config.toml
n_layer = 19
n_head = 2
qk_norm = false
tie_embeddings = true
lr = 0.00367
beta2 = 0.95
lr_head = 0.0101
Each number is 128 + 32 x the weight over its row's rms, rounded and kept within 0 to 255. Layers, rows and columns count from 0. Numbers have three digits each. The size before them is the row's rms in percent of the matrix's.

# q: layer 16 attention query, 256x256, rms 0.133, rows 149-195, columns 0-63
# k: layer 16 attention key, 256x256, rms 0.134, rows 149-194, columns 0-63
q149 094:084118127156071117138117111143159080153118140137099117106092184091146118123098200151079147212168127135137104115113101112126159177146136079159078111160142078182118104166064109128169177090158162
k149 075:109114126113150129097130099149189123150199148115104112124116117137097130150145144142144170177079144130098144131092182100119158123096143122167160147118129072106123138114166155153119122173112153
q150 104:130176115148153115079091103142165083147096111127119116118112164145123107135113106094098141150170152147155168124098129116108152146133105126083165143138086172153061129083183104127134120149113117
k150 102:103164162171089104113111167158056137152132151118124138150138159133149080136159151145135137096129136079029132105119138092153122068169136138120161138182129111098111111157138142060161178182150086
q151 103:115200100162097193129148125149142095125052094119152057081107159093122121105137146133180186164072158113167163148117133040113124138176120111150129127081130128157133099104135109086129163071083112
k151 092:153089146164129090072137220155157142164154118089162125117134130161097162104185158109133136112211101134159109143123094139199140155096144140135140137162183049085110097108170081127121130151103061
q152 097:171198148129065110129125153131138100129175113118121105098089194093154053109103112143105161186052150087144138086088086110116147122150095125117112128152193121134150121118087129137149165168153137
k152 104:141121119085143116187034150158119129142171109140109150129135140203139138195177142172143139092120124104089108213183119172116121093090143137153154111123119104106107143144153175112138156156125063
q153 100:147126191102070096120091123146123154135129138114132077107061166079082098095127098156112151145115118113111154139126106138109156189127122106148096169114133065098101104119123107103101158125107158
k153 083:113195139171211109111085143079088082159136157110151081107077132107142160103132198121168155149051207155147149077104144082127161112071199153127153144144114139099113102191162183110143164105145145
q154 113:172069105140166125151123101154180130088053103084118104168122094082085133125096120084104157079075115124107171136091219165119104179079182057141105102093123133116163064061159100114099072110087098
k154 111:170081145120184147103096133107132233138144095184143093073124129110142118169155143117127053119174114108155135100093123132138120173138151145122118136207110183082113120135167152087130145184136072
q155 103:115093145110139114168154171151158131087098195060080163134189123133103190164120086154128133145170118134145087147147197121158089056186116133104173087126126133088121060096110122116131171056105143
k155 103:186116105150090160143157118069151117128125118139142128097093111124178132099108117133126079143144127167105135145125154164136088138104085137133133136113100160138131099100089100120134105110114161
q156 110:101123130193172091124135135145099146113108185133132154165129199147146141086111138108125115140152155166174082093179124122085093123134111087104103107089135121101067143150118164147163142148149115
k156 109:102153120129079171172145162128132118119176114113106108142120121134084074143131135180124157139110112150111092119116083144118137094140024116160139117118131161114133158082116170149106138189163121
q157 101:078104160097149172065154128145122130134161174068154065089207154060147107142158163132128113091119161076070204158144169108154083181130150083131175096143133107149114135114150063137104117087096133
k157 098:191143142098154092171120147112089155097110117164137100190135117176149145104118164157122097059097099183139114133133089126120109125122124125151110087121115082106133163134068106108104119066104161
q158 111:196142163120112111180099141106115110092106115092144094101128179127109095088110065132101102111164129111062139134140179076101124137147137133115130200120161140146085103065163104104123085071116125
k158 103:079148155146156099136132159144091141213166119139135131090147098103112178147132145185160144189139175150184138076123105078125157108109151145156127141176103116064108131209164178042114214147115067
q159 098:091151168108106169132143118126116102117103118123147175107119132164108092139171139115148131098152152150125130119148140082153129124203141084123127134078069068183155101136133111063177133086129118
k159 104:155075133120143157091140099163133100150099075087157108113131161169133098055127099095114142105081138143126154134097137126080154155130144108137158107105101127084106105086144113170092065137068161
q160 098:127141092143154165106203092153108134064177181153131128115094074161207106096137146091133099105161136160119109128128126206164111120116181123139108202137113174172134147154168160154149067115094108
k160 100:143133136092112172158097162121105097182158137147102129140149073147038149140135147171105094145077150097092134112119083127153152081171080162153160080122180088097083129142125122086089153186170082
q161 107:158071083109065137126124164091136137186138113095104082096062060135099103120094157147178137125061146164192092096155131134156094199081141140154102161097092064091093038134157139109134090173080148
k161 092:158149169152145112077066084134155126137131082167118126067127153096113178157108106111171127129180141111160115135065132124151175084103207171089121148094138084165141109146186124084152153121110069
q162 095:168167138103186159087135118097097118147120085091181188146184122133143135133164134100146063124145102110115151137144120115141088051065096123109172131167143129112136141108154146077074085126080110
k162 064:143130138120083123105162096108078157113064128113148118178122093098121115105113106098148070124114092091105069117132078136091123137167147160129122107094135120182166096185125137131115131180184161
q163 085:151132095104130136088087183168140148134100072135116068148103076166126138120085109059077110128049064188172076141113149091129142053096108149111141090131105186158130116059130140113119092137116141
k163 100:118138136117123156142088111123096124155145124086145145173163151151126085116100141140112169171181082087136110146126148208102085155155155117154058131154141164118136117135123100149153158117147089
q164 109:131129134179085096165089126104132141126123106126132202128139132137150136164084104177174137095112114097191121135078133153121101161170189184124110141084162074121171175124146134134114211122160081
k164 107:146137145076119159108170150139104107153106150155138140115139192077118108101143101169118147204135146117096118129142087128094112135102135113106167135134167123164159146119145146121183121120152127
q165 102:127066117135055087076150155122084119173137121133150157072188095079101166155140097151107090156138152185138136098129161136089116146155123142103163155134130129124074061132119127064199072087158182
k165 093:172158098121170109112138175162115137173158072094175168180152144137097169115116145129133132150101147192122092090153118128143134100113135204146102135127128099102119160151140132159091211162157097
q166 086:126126090129099108128064114113094129155133109145103093102095037096165118148119128136136169168072144116127133108170082104133127117099163090168039089088131122123078080126148114181149130115141069
k166 094:101109128145187145127192135121168130172167102064089112109126151140060139198143119134122113176116121173124119130216133134179177114132217208194153102089161090110149139078148128086132076117117108
q167 104:108097151153093111118106092149130133126128137135119089118084135052077099110108181171052161179131161107152104112119177111061170223117166114153127071136137136155087117171129096185165134152116213
k167 082:134131099139137124080099173106197148128091159140111132065108126111114119175193226101116147069129136103133141109135132097147171112098160116161112155089103153122118161157100173101181163132163117
q168 107:147112130160091120090182148084138127139120079088115122174113139145210136072096145121120183111164145140211114143159061093163128126092163126164182130162174102143087132092143145113139118118120109
k168 111:126120137106150137116154096143041125121090193110154141105131151108087059129179095099140128175116079104130206204118161166125115080142097121133135167071108124125167126085115141147100082123096127
q169 098:099130126071128097131131101134094135106114110199137176155170169123175121137171085098148134120115132083116159204108091104096121090162067081145071116164155151085200133130117178125184092130183144
k169 090:149088091111134113150216153157089146075137152176118135193131087118184109092068142108083143147155100138101122089112144193166096158141106126169141116137139146149139133102079140163100085106147178
q170 099:103200142120187129176120121127109154151126083084083169197166115169155088146166134146183104124153089125076177117134104075163120061121107193125139122069102112141202136145165166096117137079151081
k170 075:113110130161120131067131023184089112102161097115129111171100163118117156105067088128134087096133118114136090090117094097032087133136085142087116111133179153094114115146109104151149081107116198
q171 078:132074077173100162087089169131096130149161087090122126053093080122107183160121086119112112165118134125097121094134155122160120169189089057135105144118162112115087099121156093145121133103206135
k171 093:121160137159121199179139158188162109157185111098119117121150124152077089143187229111128164142150145165127120188139166125177170080094170174152132110169106125164175144118167113129157144151097064
q172 111:135091109161144049122141112136117165157119185117104155129114106106123096107097118037150097133111161140086150147119132113152083134132034122117145102119150153117123105093109077105069116149129123
k172 104:069092151160104125148160116123134123134112096094174060137152157076142091126193152137163102093118155180160134121115101121164129084150191130144143104169118112167143107176085190169115120148139132
q173 103:147155115120155121071113107112099121113122145043097125114100129126096127118176117119129121161126095140168164131114126132165154160108154166192137196114135175129070073133138190133103123078088133
k173 099:046158160136100176093138137135115094182173125089121144111173098115082136115101108118174093141158158057166159141124107117101126079129170125137097120123111105130146175146131108140125193193105165
q174 095:164082122134140159106102131159106072183127088089087061165150120175131118105099065069042094089107133126145159175122197103110116146049145117137145076150138068162141145133165181099116082144133067
k174 111:107139128139181165110109112149130160149136117112184105094071148151098120157181170120105156104069132092134153097175130133157141083156073197160165167159085173145171105138190123079128198120119088
q175 102:175139112151120046156141138114125145148163159095132087145110066096123137132068094096110151124134139227100093149118150120085153138089137070148115110157158157114082115103125128128156119094192204
k175 079:148131121171157144120124110141139128117107083106080132102109114099095090154153092131108139150102159024195135120191130119136168111130144206121201135154134144147110095154150141114104066167105130
q176 108:128190112137100107121125146115153078146158141107161113168179136120142144127110113105146168159075134115110125117133058112158113131132159105142154081121182140119184175053057163128084137145170071
k176 098:109117112143142116098079112173093106185185112120181156116190122150116171146149150187146151096103155102169111157166133085155123107185167173102170132128112076159063065160204151077191118077142162
q177 102:141084119145131178154107113116124132115143150106160118116103138112147132166138137091113145120171107169090131123174113086140107115119153161066102127171136122115115103122097087116097127103195157
k177 102:080130105117127130116106079135136133071101123141127116156137136105146084083102134157189145137075140091156099138127088110075099130068072078135120110099056082128108160159101148137075162129067145
q178 106:134066095069073121127076105097100165156045097158136069114140142159137158130136123203124150169148077140125148073174106036124108078105092153118190156146166123152119146173165114154124141149106095
k178 110:119090129174110131072155120094097125161040134126148126159174099133120094161121129107170083113141120164130164163119128144096106175105157097084144113150149130191185128146062156163162071109141103
q179 117:082183151127099164102135120093141110094092106131142155151116164133126158121154176127131094122160142113117117139148142125068085120138145154155077137114146170177185228157127112129121158116139123
k179 111:166069117105092146175156133148108072183123162119109087077071142152179109092112155155104147054128163061095176120119150135183114135228063116193132137113129150132114095120120117102105119142116131
q180 107:093132119109075127169094099119112152155133083112144146118088122135168110156133137136174061114187084153123132181140089114167124103152169165139121130152099030079188171134147131136133179162122125
k180 102:127125171163167186195156108095208087141139172134136100111136135128109077148098137105086134153104148157135106167168173137101165095094115133100126196092121074180129135089057098146095126132086145
q181 110:120128077168093146053133194114094171109140128143150116116107131106134139149128119146147174158100135153077037110195119110124122111166102182178147069094169065156117059107117101158160126124137165
k181 094:079148165144134120188140142088185109169094160084149199121133117171126171142154132133133129073091128141152126112134118147171158122151154132093107144184179107211180194139117118125160131079114153
q182 101:122171172135111133145143121145162105172125116145106081111114132124125080107116150160157180104149131115173104084120142143143102173069128071129127109065118089148079169164148111120101201183116150
k182 114:113120167123121120116113107135112157207127132100131081103145130181133165129126116100175105094145109111154160107127084133109107134133112169164145091108127149118107115137103146103091080157116123
q183 098:099159140117155117129162104056091137110153122110092162166168160185161113108157131157198093121174114121138173137153100157197108140177156145168154156176094136121132124140135139142093107124128018
k183 077:148196131126112078148207147127087115138092131139088137170103134104118154121076094103140106156094142174157102132140111066082104124172170155076154126132136120121168198125053114189125134140164191
q184 100:144149131166108152080108110129125146111136139142117123064130162144096134072156088149064099160141152140092145098175166101093112132142077099140108088125127138131131130183103084155095143068188110
k184 103:174121170126157186129080143150141061208157100100138091092114114188166173127102064152084108047141148148147154133124119114149160118097133169209118145115090115120094210093140113096147116142107073
q185 107:115160129093131138132113101129207118135073112166146135110139135181165111029117127109076104151133178156134133148090088098137118125129095134089055130076117163153076113129132140179133094143139096
k185 099:139154167136136137108105112140062136094160148132142113144139115121157141121091134086095100167131071087095175154150096098126149106197134141132081153111058118122169107202092090138111102133098091
q186 109:135144150082107067054127150095124131150124117128134170159170129124127173118153135096091091128133126097122143133168130068116086096108095153097171103132134121149171171063091160079101078080142127
k186 101:112058128121132100099133082102104097140060129170125133179129119165167108150124125132140093119109164111155128126183137107073119122137150171104142175173067090153096104147120153146172171140197142
q187 096:127128081119130163123125197103075162116127159131146134158085142067118104074138133130181064119121131135077135108111153193194109094177138190146101168065134100111158162093104128125119098144183089
k187 098:116171169135118115193153085123153143122120159131102111102101179160123143139116129123120179150097073098137151126092150112106141147140162152109131076092114110105097146115100060134145166132094104
q188 105:114111104163140197096070147128077109026134145149096124075124102142087107112104122100064159103092196110090133082092104040139125163159112124110120133078156168103211215046108113179079112052160136
k188 103:095147121118124155126099115145101097150097178155126062139174178100135151098173094122157187092143093115092136109124118126155147110132142109133148101177098130153097123168140140133165097126093133
q189 105:176085074152140138064116145138133118128167154148050070131116149174122154121107109109050108109124182141113101152103153167070132170043080154145134076109156141066143141149144111145129117107197177
k189 102:117134178124167155116118137115058150096059130172106090133118118075086146138132127102123126159138159089156146100100064132172116097134080102145147123106133161146148143135172162112132094101200084
q190 106:101165073142099115117096199134101160153121105132143122124105161131160131174121179058127127114094149131105114126075072098125126120074109135159098127067137088154193131132121138104131051160120131
k190 106:030166118161189114157065065138163111111158127101086130157155160132114120188193152116126110139150130128132120144117133119185195146119123190136123133134091129127054080181156169103147142176077091
q191 103:198117075112120097121126114128128089176124086086110095126175096167102122139143129160024105155130175077090149152157153149151080108108140122130108073120169126105141130151158152143130113135150170
k191 092:123147170157168109105092192162102194125075096127085086082098145114139158120120094099174119175114136096215145150121102111140152126140143136098145136099134152170185049201143174140106126115138114
q192 084:130029116147072094130100145136186128132119141129166126147148114136101119149080182165109166131096130158157086109085189130096168104141140097105130098151120091153046143092093149138129125094158149
k192 068:179121131119137146101114121127080191133180160125148175046186151160170158163145064190109186165130081116142156115166127130140129131108135143148169072180104165119114112131136134110149122140115107
q193 084:140125144126127160089183077136166108166140129131131117151128119163191150127149148129180114149167113094181148083148061054165087160113146140085072188133099134149081198127126134101127159098142139
k193 111:122119127123116116122149158101073119113124112146150123221141097141153129125145083083073061067178132079134126171096139163129116144128090121104120116154135127097108108124105119124162110147136122
q194 103:133112125129129137131104174114146129136138209137093112145108145105171125066117095087100135152128128144207158057085137095087127140135091084102094131190161115119143189149086141137143124105131181
k194 102:123113062143113138113115101102189143149121118138151131158110082102071107154123113166153115113146102126085113122132095100119098102133115123146106148129101127127066063146122132117126145179129066
q195 114:127097136083113138110134177180116098131096116180061117073161125105083121148133131163079133139151115129104137135119129097130137056151087092147127083147087179088160135137111093133085151213090111